Weights of a small GPT-style language model, trained from scratch on English Wikipedia.
Training: a variant of SOAP for these matrices, 210M tokens.
Each number is 128 + 32 x the weight over its row's rms, rounded and kept within 0 to 255. Layers, rows and columns count from 0. Numbers have three digits each. The size before them is the row's rms in percent of the matrix's.

# layer 6 attention query, 256x256, rms 0.0296, rows 18-31,50-63, columns 0-127
142:146134075106112126101152148072050138151145101116084144095098089088134124134171096093147127104098118145140086175133154162137115117105130156147188119102120089126116137112126132101144182119110105113132107101174169173164161171123177092100131122134168074122114118130128100139122106085160124086131132137218124115095152111154151091160124125108139166127081118095179089125125147106166121155136
077:083165137081156155135159125083169119117117168147128138168179148085114041149130116141142128171130118154085138165056127114095136110095165159151198183168191167104206134125136067122112140134168140155158162182095082136154093114088146118101134112086076151201183172153124163169071125142111129112148147072148151107106132123110130112185149124116156135088037068090185163116122108081093143150169
090:090160112173123188188186092133119115120119091134176103116070091091090047120128154196066133121115158176077106143142117152065178143144084095058137142105168149114128148057104082197141136104064136182142153132124132129055109077074186105070128182120133164118136140163132093098091157115109130081147117138137144124153164111079145078143147131182166116171128140095137122141112142127080092103132
090:159089134157128084061104139136169143177120133131139104100125119168137142063139199137113094140145136119115167088127162167161096100149136160082114153108093088128147167063139176140149064129147162102097094151105099158126149118122103107152107122188132057130089088051120166172105156164112140128044107148146137131136139122134136196035127151150136145159184178100067091168121167150128106126117
087:101151138102189113164152120104109068086074142130078147117143131116082102135132153096096151149113106120058161138117148083192152098081119132178220156143154148089144082147188142170119109107143121153136089156095122101114122110140188141119128115101099110120150088114131046078085140117109118134147122122121098143107092095099096150168122140092144127112067078118115136169122152159147179113130
090:159056123139155098108102129227149118090095133146132159139110133149134183139136137080129097149198083127151179127127153127125131117118137107148140089158098147134115076143150153125099103137162179130113117132118102124138131104115116083108122118078142087119120166124198133096126173124104178073139129150106171171202070130160077164059125118107136139167096090139098135176122100155083094124087
074:119159054148088045122084140149158167200103174119111140108129130136180117113126165207156108150114162140131104127108184140104162106181036091056090133126202117170068074103145119097114130160073171085161086139168134161078093106140113086085149128107145121130105162131110158110110094150106151100145103165077128141156166147082133140146164135155139080110167138118159116100108132163149069131132
083:103114125111186116114128071097138224138159174146108130188109173131107113150127145184103127106114089152104069125131141103147121120107144094114095108096109183114153134161177154084104066186123100117158127174080142092088116132097141122156155091117091152163138133100100103180147139145176127184117187172130092180122127151129121108097130108091150117134217112151128124202175104093137089146100
076:188134119109106138166091165151090106141092137140129098085199161076183152122150137183110101105095165134122119117154138131125130135072165137126147089110159106130200156119175104109050130126162117115169174123112112119149182158153156140123123073136082110145156118122137176152195106139087150118121086190063197193115154134127101144148109093140085153183127159143157120080051119150188113183055
086:108145116124153129156142148134108139150084122122149160180108142126057096114118142131166132097139138060133170160191128129151136122128156109150114119113137176177162104157140150176175122098094147151143107099200121127152134156065111120169161123157093093156100106112117082122163149160131071139129152053131090079104155122143178077138140098104117185097139116196150133072177160110155148091127
084:085127143154097185134102135089096106161120127118124133144094096116140106162110168030105146112109071115159092101086164150121133151155148111118189182116078098060100136136139144120112146111182166115084128127124149195213126113077101081174154160178170085059159099029118055098120129093144144145157122124127058126070104158106188132122124108128106146154108115104122151058139163105110125125097
089:166090113170116126146133140139168092133150194108115135142103082153139123116133112213081106135152144123122138084088082068114142133149115162172146164132051154175089116088119139099121128163154185137127130102160081117123122118142115146149111222097115158098152169136106120107111065143111092070150146123103120086101060151151139138093196091136139117105152135164089115116196076204115177157118
096:124130149081162150099055158191164128089142122154125062109144144148138075081101115089169138122135105160075131155150117137088105065116108078143116214095166126155148112145146101067121193143121140117168111117128084104126140095163163065160125161119117133164153146141112063076068159150096139110178114162071120112169134144113122055146099148157079125117133119145153109082075140115146109097082
097:156165093151102139136107123131131168111118061097122135131128081165161118118151193140094120190198064130136157112130148151112120159095128137099137084069122152120126146173099159162104135091148122157165101132123104118142048094097171135205103067117153148181058151087133141128143147132146139132116117132093105095186121160138170098100172125138108146172085144090149144162137116165164103103166
134:124067157118164131095147128146148134117142147170139107183147109126090102078123146089167111177091050125031143143139130081087177099083124061118127174116144143099177073129162168077107193175134094153133153156152101163125131156107137079124128138072170215103165150089143148117102151112149094182129163153147124111171067118104128138101120139133092165105112134112085084077125135163188149114106
086:104147113094128155117099078112164125143109222174096094104173119094161061148125169084111148167130088158107132170138147118118147117073117108099166201149140163125082154113171055152142148089114150198141093172095158140092106115090135057095128105106068123142095064140141103049139102142113103118133137109158091097159155127125089136170133195093150177172088087100160145182096140146106139139159
093:092116110153077168121117079085143103146116133164156131098128124083095036174139162123108153105118129173110109144165240160117126130173141129101099154181138115110111137120167116145117154136076163100112101166139122126071098075100216119056173166071132134066115138160059129166095142075153110163114115173105108099140166121077082162115126130120085095140140081092138171130141101112186137119112
098:133084143142096136113135141123162116104155123114141066125089094119110138109117158145125049129192096115156086101168069145099156113121119124092116109156079161163164143137116156070115100153141168144109126144088096104096133132123103158132137143139111150166115089093125118137122137130128184158116162136064098178068115189184151188006105149131163122091115177089163094135139116139147128153097
091:089119083095182135186158085088161135099133116137096162060136131116172134046126114053125167086091084145054164167086137125113174175124145141096152176127177101095146096134163116179085157109153122176149121137128126124151127074110178184096161133073114138146152126156081086137118149103193175134083118109076151082154171098102038125144139191109117126110104127156107149143121152103128157125159
088:143125156055100104140138151113178138146117148170128125154156159213136169128138176101158084162179108068135165150142137148186194151121197164134116137127133102125078104123168091116146116120125130166106149086101179129084136092084134104125112084076148137146161101139133215104167131124130152067121099141151161195185119180123059142128118121104125134174140204162129135167167103146145114126117
087:110185083159111064150094125081123108184123198080151144151139110120154125151128149192136155081126141126134089155149130138165202111169080091089127082122154091110040133151168154141160103169093156100146126161157126091098099144136118116144080116113136147092066161124147132089131136170092071092128127192110103175076133127108141120168091102170141100119173122116144126155141105165137077104153
084:181123141113131144141075116116162145096134142150085101135069156083060114150158138197076118175161096153123131123191102109112119131096140111138123139114133196067165071054094149148148130204135163142157160139146086113115139173093128114129168080103073155143112149111125065181145095136145146132160182201132122158186134096134098154129184132130134133145129106127158146142151073103135143160178
084:114130110064130117161162109124141185134164107096112190127094093139197125101112117136175146133113087125140157191137112136151048179104055170042131074140151117150147135148131136131119066131151153141159086114134119127212051101165138155180109090113115157117048140047103072171127113124102076127112155138128058142168148048134102090159122149144072135198101160111158116116125132130113098145178
088:037179059217142084125123186171165188103100093127155086105057130166133106104206143165120122096124203123152127119144122128112130155160103128196147159104127059204175192128127152116151090102103104121103139154182139084097121122050124128118187101167097115111105076174136085123109119167117098110116094107056155155101179132149170135103095126134128126159151167166119069115147187107124191093098
086:086118108175148128148170093128112123162080144076132186119115109112112098164127176152089136124166105131146122138087146137131103129082114125144130169142093123098099132101128156196107164134129184137093153124153123100114087147098129033107122146148168142138152090069166108112158102096138106110132098096095087107143067135111208161147134140126181107112050063130135129120168137089098190097092
091:139107172087131109141160119164142107198145154137142122065154177181115119171171167171110094140102080163131176142080109104114128096108159099100104089130119170163118147127116135126163089121151150164117112157162107102079139106183135129130059068107115141177093143115098085113125151084138100142106140173054149134157101106134105141087177133122129099167099133230102101093105128167091135109101
090:079157149140224175155096138120120118133099149193136138165181105167139126126104112115093081130156095109110126129081087154104043100134117135137167193112134130198180161166148105040096087184139180125094174110121132062168147126108134116086154146127094102164188151131138197109096130150127158184136165090160130120142125118159176060157136136131147123086143119095138120139150080099170147172123
086:189121073099115125162105119097128107137137152121117161162136117130142140143124123073109148166186161136172148126094148155138182112123140181107155090116109174114091178173110105190121137165123178126157083093197185087170163094137162130152136145132156120129153129078134107065131196136150171167126135168094093110139126155103200148092137091096096153165106141104121158102112124107162090103137
# layer 6 attention key, 128x256, rms 0.0298, rows 18-31, columns 0-127
126:130080151114138135167124145097081089134134127145151168183123132133138108148131110134128126124173103151117159103081111137117104125141168169163144114140203178142161089111098136113145126086150131104162123131121118098121121095156171172153128184210111079157113137113110149146117124103096128119121201091144117061121123145157152152079165183178107144172175188110135111126108126134110187087177
083:107124122065141121150125166116064151155130109100169152088130072141082114137152114058129119080173140105159120074110125085145065106132172177153077070107061145087141120154094113128130130141150144130136120173134106133109114166138153128085168192154150092125106097095148134209125173115091163103180161074118098148097081126119140145099107092113124108173107174116102117107109130155112136179109
091:137141076112070191122115095139117132112133120126120141118198083125135127167150078117140069095111129164079178142071082046176143109188120113181060110126141116153106044179180153149160114172137162122152093127109127142113118102153162117111101160139128120121172147094076164149166117124107108098165109125130149125104158137104137124056152141117142102100124184159101152111140113151116153171101
137:096161125161136101156090120192092108166137141153156154076144191137139107147119114101130051090075135119156085183068165146108107100135082159178141169117143119108122116083094113124098153195073120111124167113177177128132151107166173155108137162092048071146162162181132063150138108104100114127167077043116148123157134169138104130090142104170148097115144128090154131124117083137099150196127
125:100116201134106109157121132127146126072121120172127104102134146149136129124071133177160189154129096109168153118155066063163142105151166110135185197108135102113163102149160136144113020115176100108168165134128119110099073123141200134068178065126147140135122080183128075105085155113093120142128114175072101150086170099131140120132102190163137145160105162077135104130113177058158180109089
092:109132130172188100184108174107170165117159139100110149156112143147148150088112137058116129111108122123083115156150106080121117066094091164076179089138150120161146066103105129159131100109124172166181106117166131120129142131116088132123126190144062107124056070097157139167089160133163097157123151097164100112167067086109096163110096104105131138155107116135138147163153093149156107119123
095:132151117117108097103069112135153153126137156133052112155143150133134115096132142150123159100093138084188179157119122126161143141129179139077146164149159098116124135094188143107124029165152150113181101125109097123140088120122109125156130064132176143139158102128160166123127161155128099125082171148088134118083166150182066143137142192114143152156132159145102060145106193112137113095134
104:128122150114081160132102102132122150121073149141101104091155100155134091137134149146157176142084142115120173145125118106117110142095147231093132188146104109087126136113159133133131088085160157160132107142131143131103093147101152131119199150098128140162135106183203123066081124078055101144110147166094117079159119125132175069196145174094156120161096201145178092140115147132108129128154
082:115147147139106129123112120093185156104145096162167130189154111118153081158169189093189132115142132109150165125115144050101129153169157134095118048060115105158177104117133123057119102125118127111124122138144180154091142097153105123115075109173146071123175105144135087121074093158097106105114102066151136167123161109109144137174126104111134141161076069138147164134098148155117100196130
090:098167145153105132125045089101137101077122105157143097113106126172088123138154129159112235105118152161170149124114156165105116109106154133172112154138093114136112102104116150199132112126144080149143110103199075117127138101114132157182147143156178124087125134148135103146136153161107131124106085157086125185215186183130144138087091119098132099094128166154215131057122140144127120140157
099:146115144126094105137132131156072138184136072115136179124135096142178172145142106104175116183153100119117111176141106178123116126144092134158146068136213118145111226137140166111164194177101181150123090117140098110129107083154151148087137191149109114127104138120085060059165161119158157148169066120106133149145137098078113108141129099177143130107146077082114170179141134102154116141108
084:077047133154193114138084139128128137082123155161104124107143187107131166133119174110104162129137118128147146128113117094148123172087167167109172097174128116114152140071140126137139140148154140151151100119155103145156127145161104160067163099122127087146149129077124122001167128144038127073158109146220168137170083153092118167201082092120168126157131167125101095116094126153140110102083
082:065087073103119153128103112094156082175116098116132186149141168128102129128089160117158168132097092184123135151076060075181082115106129080070163158130137119076113106141144112156124100162124112130091110133150135150141136118128119123125141145101090127113138146212094122139114098149170196166131148147090131046132135138145141103124187106127129121149099174151177143120110144120110134085165
105:160107189110114119088152188118161097121129148136152174192102092127167161157135146080142120226113115085119126113096134106144154146113103139064144136133171113134169162151156098104159170142178153145112164104125120122109116141124089117121167144086112070108161130103107103098174179098184170083137166087107114077194129131080086151154115196098077147120155178146187129126196143128157139120152
# layer 6 attention value, 128x256, rms 0.0297, rows 0-22, columns 0-127
098:121125118132194139159150152143150097141150098163133115097145093120137142085148103151137096095098145079148122124163144113157083135110109108136134167193067143140102112104172122102146143134115148140071088154110139140145136113180113149140104136081142114178110135113145180099140089181053084044122110144219177112124130138195183145126157101079109082163088098121126147096172123077180054110170
099:068150148122143133126085069155174087165160114078091132156142153148129124114145155113155128085094133114128089225176067094073108122126134099087169171106067125181089091067123079145122106077118105116165116133107156140107114135192122108105118126142132104172096151112135144106111129103177096117176129149167178125147089120114129123132146105175118124124128125143151157110141126151164182155131
097:126126134096137145165082180123147189171200162093116168155056174100124129126063112140163090183069196099105155123165126140151158119140141184176122126178146152107106122150124155165103133170137103077127149211059099167114109126092130129125078108193139083209169137151064148120181112098097124169102148105097073112153135112136096143156085162097103137153064087143088123091141142097141138125148
100:111088134143140159091156138158126155114095102139152137180125061069144204097168123107094147111094095114151132150151148056142189141104179158160145118094109147086100083130131107142129102120112087157180130180201075127180160147086132096126080169096137109130136131123157099101157116171115175161149093109109092176130098103163130130186106159148138159128095163140148125175109125115129076152162
107:151143136145078165098127076140186143088089200091137080178107104101161032127127070155165109148116123126110154115097096143125095138177109199136112118114126094110089105111094090142133126122102078076089108127053127134137221130129113102123123110160098127177126121114083150162061125218118131062129121139092165156139110094110151163144084194138159153180118142103123124075077095120088171075110
104:102092104111136133172120157122123122148133137135127176149138143122148174108135124116101086128085044101132148154129081116088190095098122103142103118116138132095137130034124170081076177159123122146101074117162116167137111082079126127077125098226108171114159168131177157084166080088137153147141145050101144111079060156157109182147131142106113131136113099103147115175143123130125173160124
095:098123111165118083119100136151180173210112160113167106096164200168107156072167131120133109125134126077136117125162185184118120114082166109107176140142113055183138114082146130170136152104111119090140184101221165126149140133151106125155091165187114140159120111121143082118083104085173156177146156177153148156152120187129145165159219157136162125158156161082075125132120134185079128117117
103:188191090124120193102084123118080137107136074083155139144084169164128159124123169171128141142139099158101138112074118124156096134095159134124134125182080127108103130239144122112093132163169118172179130134103140116116218201109126154151130141116097163109195175112074082176169131149151083109108138130123169133167126127119104146076177159189112105147130117187120181090089132107059175111077
104:174091138106118129163089137132076068181146169131113049128088121166147179083130084112112120187160118163130142124138111159132149135185103115059129075152154107083115178117130140122148121104193158135124088129101169122138161088160146129137145105136127150155113108071151110108136131100122100158172134140065102137141134137167115146097137125135144171062123172086117184164093114115138111156079
095:122159088108082172114111125099131122121113174138141123100059112173099086127121101132109084126091122115125118139118119090129093156132163136143135149175111114182132187150193104118109080109185129129053138063157147191186188165156117146150122136160188121153132052142169141100074113172093129070153139145179192097134127174104215085137158125161109119177117128118099167053151049100107135181129
099:057106101133117144139147062138104133145146141124116153137114107128094059145091147125114132147135124157121179184143114148145096093104131133112130110145044139046125158176167048158173119140094121125057106139100142102133121103149118146137093088143112105126151199173120136132192152142162111143164111070137121198107200170132146185058163169230119172161135092118181093122098131129105120109125
097:140133149124088169131121119127141131195132118086125078152158169117127172094105145106103228074142084137128159177166106094117102193108154146140179162117154114160117130129195163141094128108138151098158111137156135105113157121163112109173170068108107144158120180121166142127099195136097214093150138080129170114150185115134098127102144119135176129171088121089136169035094096124115076105139
102:127135166144131135114099159142152120130095125126074075096162153143136111091134088128103105122090129123109119089111119107163128146169107122140045152125072075130100158109146134086112159090151154145216100162093140140123112149121140098139133159067153109125224144047078063091139148095146185186149162131188177140155176153167148129114109135109125128117130180135097112127125101139155133160201
101:050088115114150120133112113081118107108118135134192122109153105108105099172134117113124076084176120147103074095040135133129139044099094114106152137127090125219166170189144075114126216111086138145170127159115154144122164121131088172102141089067151116170119183128107121111110138097105122126147154067186133127173122123204154148129120176128111131104103149151132133093101144172112162153137
097:150147137170118108116136142104095192117136103145146182095170077130151137161097129095177163096129180093115150124168107082091118161046149130136086123149108146136120112121116172165128139123109129160138131089146150049103111184127148106164105187112103174184118075139131150145115091097110205131153192075139099125075116121110129083138088095067159106226165117127155150101129164102069166173099
099:118163090149119098116189158090092120130097122071162094120123118175096113135135185111127115175145108101214103152155131099128101146104094139150129155116113126157089080183073118135119132168120064140156111131147129120106118165081139129107090113109181154102127138090109078172138160105151181129100148134094160164097118078142170171125110110119091139112100122110117151142183118144149153118086
096:122118117127154152120126133117132149126128099167136084178140164166140121130143162104108120101124222070087088121148162095127131152135165153097117093130134108135103091116145162101161141119138103182037126065187074044141093159116148095121131141132213137151141134168114140101121142118105098138120073155127078110100035160099121127102109126163156133146102110087115109131205193162177147129162
092:071089128115147107130121119182135151076135179139148124089135079178116100150144071140124072134173132128104110176119133067122141114101178125153100117144138118127141151122075175138136142057168133157124152115080117157108143120086102091096100118108131108184154060165111118118149106143151126114092155143156168072086063106179123101109170124102179149123215200138188153139146122097067175095081
109:154210156195119110124099091172085165133145131144124130099088086133120081094055193078068093170143143096129105127155161030099085110108128131120085083095135123116139090092088168119136135092134134084111115157083070156125108123128095183142115167097118169142107107119129103090158122161110207164151176116113108132148165055089087112139175137145107102124085127087128139079156207150092131121087
094:090149114111113124098110161171035148073204129131139132128058152120165104145101130138104131124102125118148110118134124114076132093067130089123100140109140183145152131175126105123203136106170104115144154128092097137176150086098154173121116102159096138102121149104142134119118150154123115100208113159142112170067141131123124079136185160131141090139152155111165133149146130181062142108098
099:118112167125141128072141114114096116125112143164188149143166078124182120168230109093141173132155203152161128111184149142142180161092169126056149088171138188088104142188154093122078121114165163128073099124148142067102129090171118134128157134132156133146181100144153138111110139154097199139107134137171098111155101170119086143110127103182110093105122151083137130115105103201131208136115
102:124142163091122132122131104127101155073144119142149119150128173117123137097114136167117129155124154131099165135119130095116142068134131081132089197117177130119156072177142115133120136160186109133049170076157114114117127099133147158131143106095086090091133083148114159152117070105101147107092154121100112112102187126127085093131092113169112178152095163128100105117140129136165074125126
099:116133099097196124110148131130061107133111131145154139133124141149151054094184156088164128077130073097138065118141165107145146098122096108090132101150074176100111149072147106096021119092110096174134133144105151103081125120130153157146099166114180101145141118093141087154146131112102171173154143088146143107144101165155151151084180126150185150081118144088136172115129091121142108104190
# layer 6 attention output (transposed), 256x256, rms 0.0369, rows 0-21,32-53, columns 0-127
091:036133068127104111188120130119151139183141130089127146121111141159140115156102214104135143133111149164142142163129136147123148087100127093117140171127105116158155098068126250141132175166188141068127106152148181152122069083136128105146103132091143166139138155110157158109132189156116120157127150111151083152104152093098110127150112150081125083129135108118124093120121176076124086128152
091:063144133149112108134132126141175142179134094105058087191142145130100138109095155133102144171136166100184164105157145135153133176125100210106101139081105110110138189128145135207180112190162155155078087099129096141122134108106131089082117113180169140183114096109142077111140125129167113171114103110154104118123108166173203139085115150102084102142132193069230144070175115105134144090140
089:124141182041085094125139095142120148151135120126105129169090198138093124146102110145171166062140128085120096115152118165125088139184155106146094069158171134121174185108090091096102114143140131117174133095100124160158117167161091117195149153090108127170077107145162087141134176152129132138177102154104074152132116129191158049109149121198135148128103059111131080165078145050142126130131
093:093108113137110138135101110147080170110143067127129145150084151144137097107164144110143127097198095136091142108135095130109123138135132208104114176148088093175144110162151129158151090120196079126132138094126160092102164125160119071125172104155136163170151100142126176130097108163128113178115142166135121085101050095124084186124088145145111117212115096115123125153144088153113148125090
091:123144116132177085105127112170125119146123133089139115024128139117089121146114093187072173114077168069143094149132143092117080159102130149176116139106081131097116111105146159117160102123133062110102147104135119125156116105130088192128125112173071085132103094187127101113208186102109113144124147113114145106142117082171095102135068157150115143063140129126086121148148103113087139172160
098:142132143113088125062135148108104193100147126114146105098119127104131178087110209125137132113159140119241125151145098093137107157068211132068119125162073111184108173126153141134161129101113141176149059180119065152108068163120162118139147104186117115110100096075129175128119138150125129075119129133107099028092164121121153131119126180103151197138152152147146117116122179097186094145167
090:076172170093131092174133115110186101141098114114123161144106150166155087187101092095143139145130110124113179117084111109091151124098110152136149169033108107154130159114071132110063121100129058097145157130122110091077092091128142184148150149120130149121127133212108093152091185136140139183129096169178128165125171194111179132138055101134099115138089118067092108109101103172100182149138
089:118118146160108146104121114130125136085081107174083049143122126131093106172150145158147121040141119158148170117187132115077115073117178084102099157147094091146147129121079100114145145097108120189163064107118080190084150163143118161149086139101128135099119088116114140113147063120091142104147098101111070117108104094150172101120176107153158099113088110176185139149092152156198203181100
091:164110105139103095109160100054128085104127189088099172145104137088129122129125158165093117068079134150077154167136169116105088159122094072145163063096104148083085131082081102171154133096130082105086101079090126152138145120080137149079086146106152128097109152128136087121102140149093137042146104189121149109159065129123085157190105168176173063137118150112115119114127118130102106064117
086:099122111152105126136127167119145135125092124177098115118141142111126156116107174100099142159153134200109131169057135125183143185088151065112168057122147076110144176124162150140089062145106143096183110182169134181147093129115085125092123107086177140112119071099166131141149076165085094173127192112086192074081168161161195101127139156161094080127142175038135157139165107090101132059169
089:206126059142121126136106083135079112172191130127203109068108116177073094108070171117133125086106129122134123122103133145110090167045148117163064070090160112124134153155150083132134145108159167140203141156088111100142093103126140083157150072100090137139088124121150200100072140161159101147101163136108175133153155124139129103080114119102144145187082098076070182138105184081141057112139
087:131137126139077181171130192161148097082155104175155080086121143100152107174097102138064070178104104088125111060141145144114126155110114157101136107097076181158131162150128137117123162098178135159102135148096096151148129151122154141125123125099073099104072174134101161204164092128097119153196130102159165121142156137100122104046146144159130126131160079064108087151094122103117107164159
092:116134085121103082196130147097104132124167099111124083077111089014190129129119099149157156068096094126138154116088104113128114131124158222153152089169153128098091161171164107201124115121183160113183109085062118133125126163126185112116133134101140158086111161122133123119140150127117120086186160154153147121110088086020102155142180145185132086092124085220106145133120105131132210151160
091:095127119109152173102128146084138195080102117113093098104172145090148181118113106149098128083135126125110093131132082132117051107145143158154174114101092112114193112053150075150123095104168096163159147157079117073135165120127164114151108106159104188090147129097105091174129123095125132155149113119187136171055167082150078112112165176111125122134076197151145077139120160115114065117165
086:116194186109154093131129127119196135149092126093176156191129103127120133137155098145172138150148119199107144094129091159166113044103133080147132110086096127119180103143171117137140095089130205086132112128090104093185152096155178136158146132087130151129108119125099114049125200107147168191085146094131078137141143158095133086114117137154063109149131083159085049095195133144069130103129
089:079146085133095155147050121139123096085169185171138089091139124092099104139136124165113090147152142121091076079155120060142134113121069125102091203159187109083098148145127112120087113156102170129148150115103109158102062162072116145148197153168185149106157115080122077122154117087128085086128107150154105169157195112159126143123185133128121144120140131141060179161109136144156100149122
089:119091118085149106143152106144176144162157145145075182131147082163086150142115105154123117189111180078141039128110096166137066132126118106087158091158178156207119119184077143104104096117148111077124167171135162129145087139191099124111117151117154101128114075114120144129094145092144143152151155133075184133125102119108179176109137153114147162184108070102096105111184121102155127167113
084:141156144111158092143137116137134130129138117124144144133104114164051117092157081107122074136117130066105109108103147168112153090088183099074052183097132113138109111165137172091099134156120119132133125167121173140147167163160177139178155161114137156137152127128071118130129180140135139187140163146123163111076177111059114127052130093113165127153146230120151060158127105113155108110107
091:120176086119105117152136138119103127117141124104110098132070126084127104152080163123122183117124160107141158154196110144178070139105103091137149113133108124081167128126207164130106079161161141192081162133115099135096076114134147132103108116119126130144142123036140086151138186102141139109109113143057133120138095166145128129084160164130129161156127150090084102139121110133174194147147
094:134163166100145157172162115048079164133142108084072065138132071163153080131083106181198132152132129118152100105144194128147167184136124083143116178119086177144143105172178108115107156162132107179162099116115150185139105175139115105161101128153157172066120175101114085125083120088143147156078175098103111132150035154157120123174111163116127171128108086098181205172106131120147088098083
094:150150130093159114153135199060199116107179168094153107084097196081129151166111161176149076138080169144080097150156140102142111108087122123123129111135117116126105146054120145128134143098166152165034185175099088125132130107110123166064149156180133090074156089133159157106124144129153134128142131152108088158109108094124169139137159106141127154158125129100108120076082112106128126120114
089:154118144110154098072163162165087133122087111113185190133166150125121100101161148117167139122096111142159184141080147123127106132154172102094099111106174125159165089151145074098120108126102130166116110123107148145109089122114150063087114135149128152098081113062152088105146088144152131084111184059095107166113138110105116139156159103080107142124121138052173132198119138122167121078158
103:121093126075112173109100139140120202109118156090173202136132119139149104048087181132127221153208222132130116093124090144116173075117127125118119133090144078167113078132185144087118118136149119157119162098154176121124076105174158102114116138146084102127138087129127145114163099119151228149161107090129163111107149142127092178151072191134118081117156125125110136185121139058052114163054
107:117123143151111093145130110152192122155103169137141109138166123190120124191171124113125124096133171131149177028173120104109165142086130167158156120114120145098053157060082133143162115131138098131140109114166187141101164164150067150128118112148213167146107157152068095137120117129111146161128086167106115151160134155142167165094062153134117068096065130126190122152136120170127098125129
105:127134136101189098104093108142099152123152117143169089161117071092113128134116081106132140147186131125186110113141149143135109149172093148141102198168155132173153136153153142086157142100109158130117116145164122138154050156148134033099177192142087150151090071119173110181157164178171089088107160084146158120165205173106146139107151171136129101026116092151116113094149120092107162177145
109:110148121132150152128122154151117121112169082128188110101134078159138158184142106110151086133142126113144117149154141067101115136128137085088132181129080052220101114170153080125101166156132119129141205093147140146184102162106137148161153104109128107106108122149145128117095130127122161123051132151091157111146122100092183099155089157071098155104099151134151120072099126176139128102180
096:064149115174158150132128148075142141154088125100082132064184138109082158094137095164107103122102185153152107080110117091089080097100120184135139170079141138121197114185128148118123107142117107162153160170110089136077118185143095140118114149150062160207182117153156101150133128184133146122141154095133084107071101109112047093124126121090141090073121143127145076168148040175076147094131
102:069112078134094140098099169104139150118172122154187070189093023153189164083107124120114097151141118111090112100117176108101147144101158184103110178124130089130115100127108093107140108111113154107164122112115142155089145132165183062111106100127147111071145164102110117165061129081121117182125099120121150094168137105130109169171194159154105160095092150149177168130148152132101147151130
103:116147132112121139115183180141097065107088071154167156141138111158071144098130166133154170172180115119137106078142173124154166159061198128150124104117136193113146128148133088104177094159137162121087140090113058136092152181064138166154131177131119103098122119175175135153077112094164144113170121109061100131138108110163170136105147196125061173124100161108157134090152126102135127103095
105:122093158105100119069095148152113145135094124189092089154112105157101112137134147179083131140117128145148104131135125137086092106137168105138112141203149087129143155166121126101112102038164151165142110144102072136109174210141102177145119173107107138172138131194139134114137125135102181185134100108099144136121150222124138155150184119136190126121150095121135093134071166134087162110085
109:153095133175071152154113178133123051066144167103198097138091163139152099110137150149106062149062126156103072149172242144061170179103070061089123153117133115111078154106093104109195134113102130146103098132102118209117124132132126169098086064061151078096142132143102146120119123148131081112191125125136144152157121086073099121166138104164146124085198115113165093139080090132162027101116
102:104125076118100072144093130192166121111133165117064145110170141187157126149127141127129113150129144128122076117048134140105147109075107166121176139132162069128083171139123162096085120166152165076147164117138130154132097080080121066110113164078124154071181127158128120118137093153125170107139130084074150141100142156106116108123168119161142073122123140089102125113138154182143185118115
107:171091119171098135117141109116119195102135114104080072138126160112091093111107110158171114055147097114125081178140097117159107077132125181131125071175103151138183101204145142190180161181112061154154147132096088123093146134187089153129120194085055179077068130178107143117107125151086115120074156154175161056109137106161116154191112079101105111128072121158144108110095097144146150111094
104:132125159129152138141076102157133094183128118121154118113151114117121117159139083149148126143165179123163178135120131162135191080144092131075091226070123135114067141100109127138161147111149148115063132148127136130116180128080091072113165112135080128120164152148164106121146148104154117123131112177158142141152155156186110173086101136121152056171116172139149111159159133120139092157117
104:157141142150141139164147222157120108188141179166124122133116147112156139105052121149168167172116126153076167100081087141140095129206180157137161116137093114161084121153102162110173166133186187088114122139134122141126141125136169157100129148083202124140123097124111171148155142171179143125121105126110140128164044108136136127164090133115114067142123068137046124151198118149117144122152
104:119099081140154163166171133128155132097144176158142119093119110188173131154077157097134124149117083159046078144091129109153098090098175116091170118109151165114146096059145111139134127154160097116195096104094125150168103073144131099082115136116154189109064165108150102120091114141109119140169140155181155146141101091153193140120166181127139142075101143159143133146090189153138057181146
103:155130204108112097133144159141196126138183123123166139148080131154089184105136164122129142138076097098135140130136108122139148182150056087077111158174147182066160118141158158188096097112156159135139150155121129155130120180141194094132115103102165140133136141102084110178094182103113147147123126169132105148137108140110115118063087094110143134180166114116127140182194124105146135129136
109:120114162072190129155086105155123080137153127114090142111103147082108111177192085128068122152147108103109115127090107135130122172142187122154147184141160172145165151183156104101115105182133023152159142109126094125079158111109130132152123151126098168075167192126136108149110127099122094146139180131068136108143120129107161137129142131139166132139106150057146106119182100143147174114144
103:085138163186142124136142103100122117131154166152122124164079114096142184137134169119129089096087113140132101088106154147117155118125077133113126111125145122128140153140076171079167157115105126094110130129127122133094142107130130133090129212143226087138211102109101181093116105099175071117068117049156097112129124157079148147101097083097116151170126121116121104125115123134180126160115
103:135132097100130133164155079166110128138142137146172115129095113150131086103117195111137062144129077149152139079115050128150097193106127121088130146092157103086095121113089139145170169109100130170179078144072201156129141164096170093115085084112132103120140163061169089137169120140094172076121115155070163089150117100096065179165120104125158136142132083161130094148151146173184126097085
111:142124144073144116174173113095130100181119103105194145117131116086124091119087104104135169138062068193110134140187087118195146130057110128063182161208171136110101191154180164182078137137191161107128155166132100162168097161119137131144140157168133158084086160087096131117102151113161124145052100160151123108152140092101127118131158148107119141144144100122095160145146141161148160138158
096:152156098076113112103165148102152215088143093136089090101124137161109112157158127185160060105141092069036148084146167102144147136137107118106096144182145177118152096164163119177108115142106174150114122156097190200105106112114116194117123125150128084094130137127128097118081133143090165087122080121218117131111101166076124151148168111073165129172136076127092181156071108187194105108108
099:078064127122145133138176128114151150080098107111155120078177156080178098195180124126128089132104165166128109148104145083133079084104101113111152083111109109136136127164171194137082104125151088134046177163192134066110104181110165158094097213153196095147164136104125116116175087115121128123128055217123127185152137136083107129126135151129119138098121104144154105090065097120138088101191
109:153059154117154165141145150110148133105141114129171154116157195127169119093151107082184103126146145134167162128098146138175142122158131128182097154158161087135117101183182105096148135147154122151108155171146108142081113136091064118125111134154106102092075160219127107141115159112143112130159169086051134182137160128149140148129145160101125134127141166116097089177210168099149140163124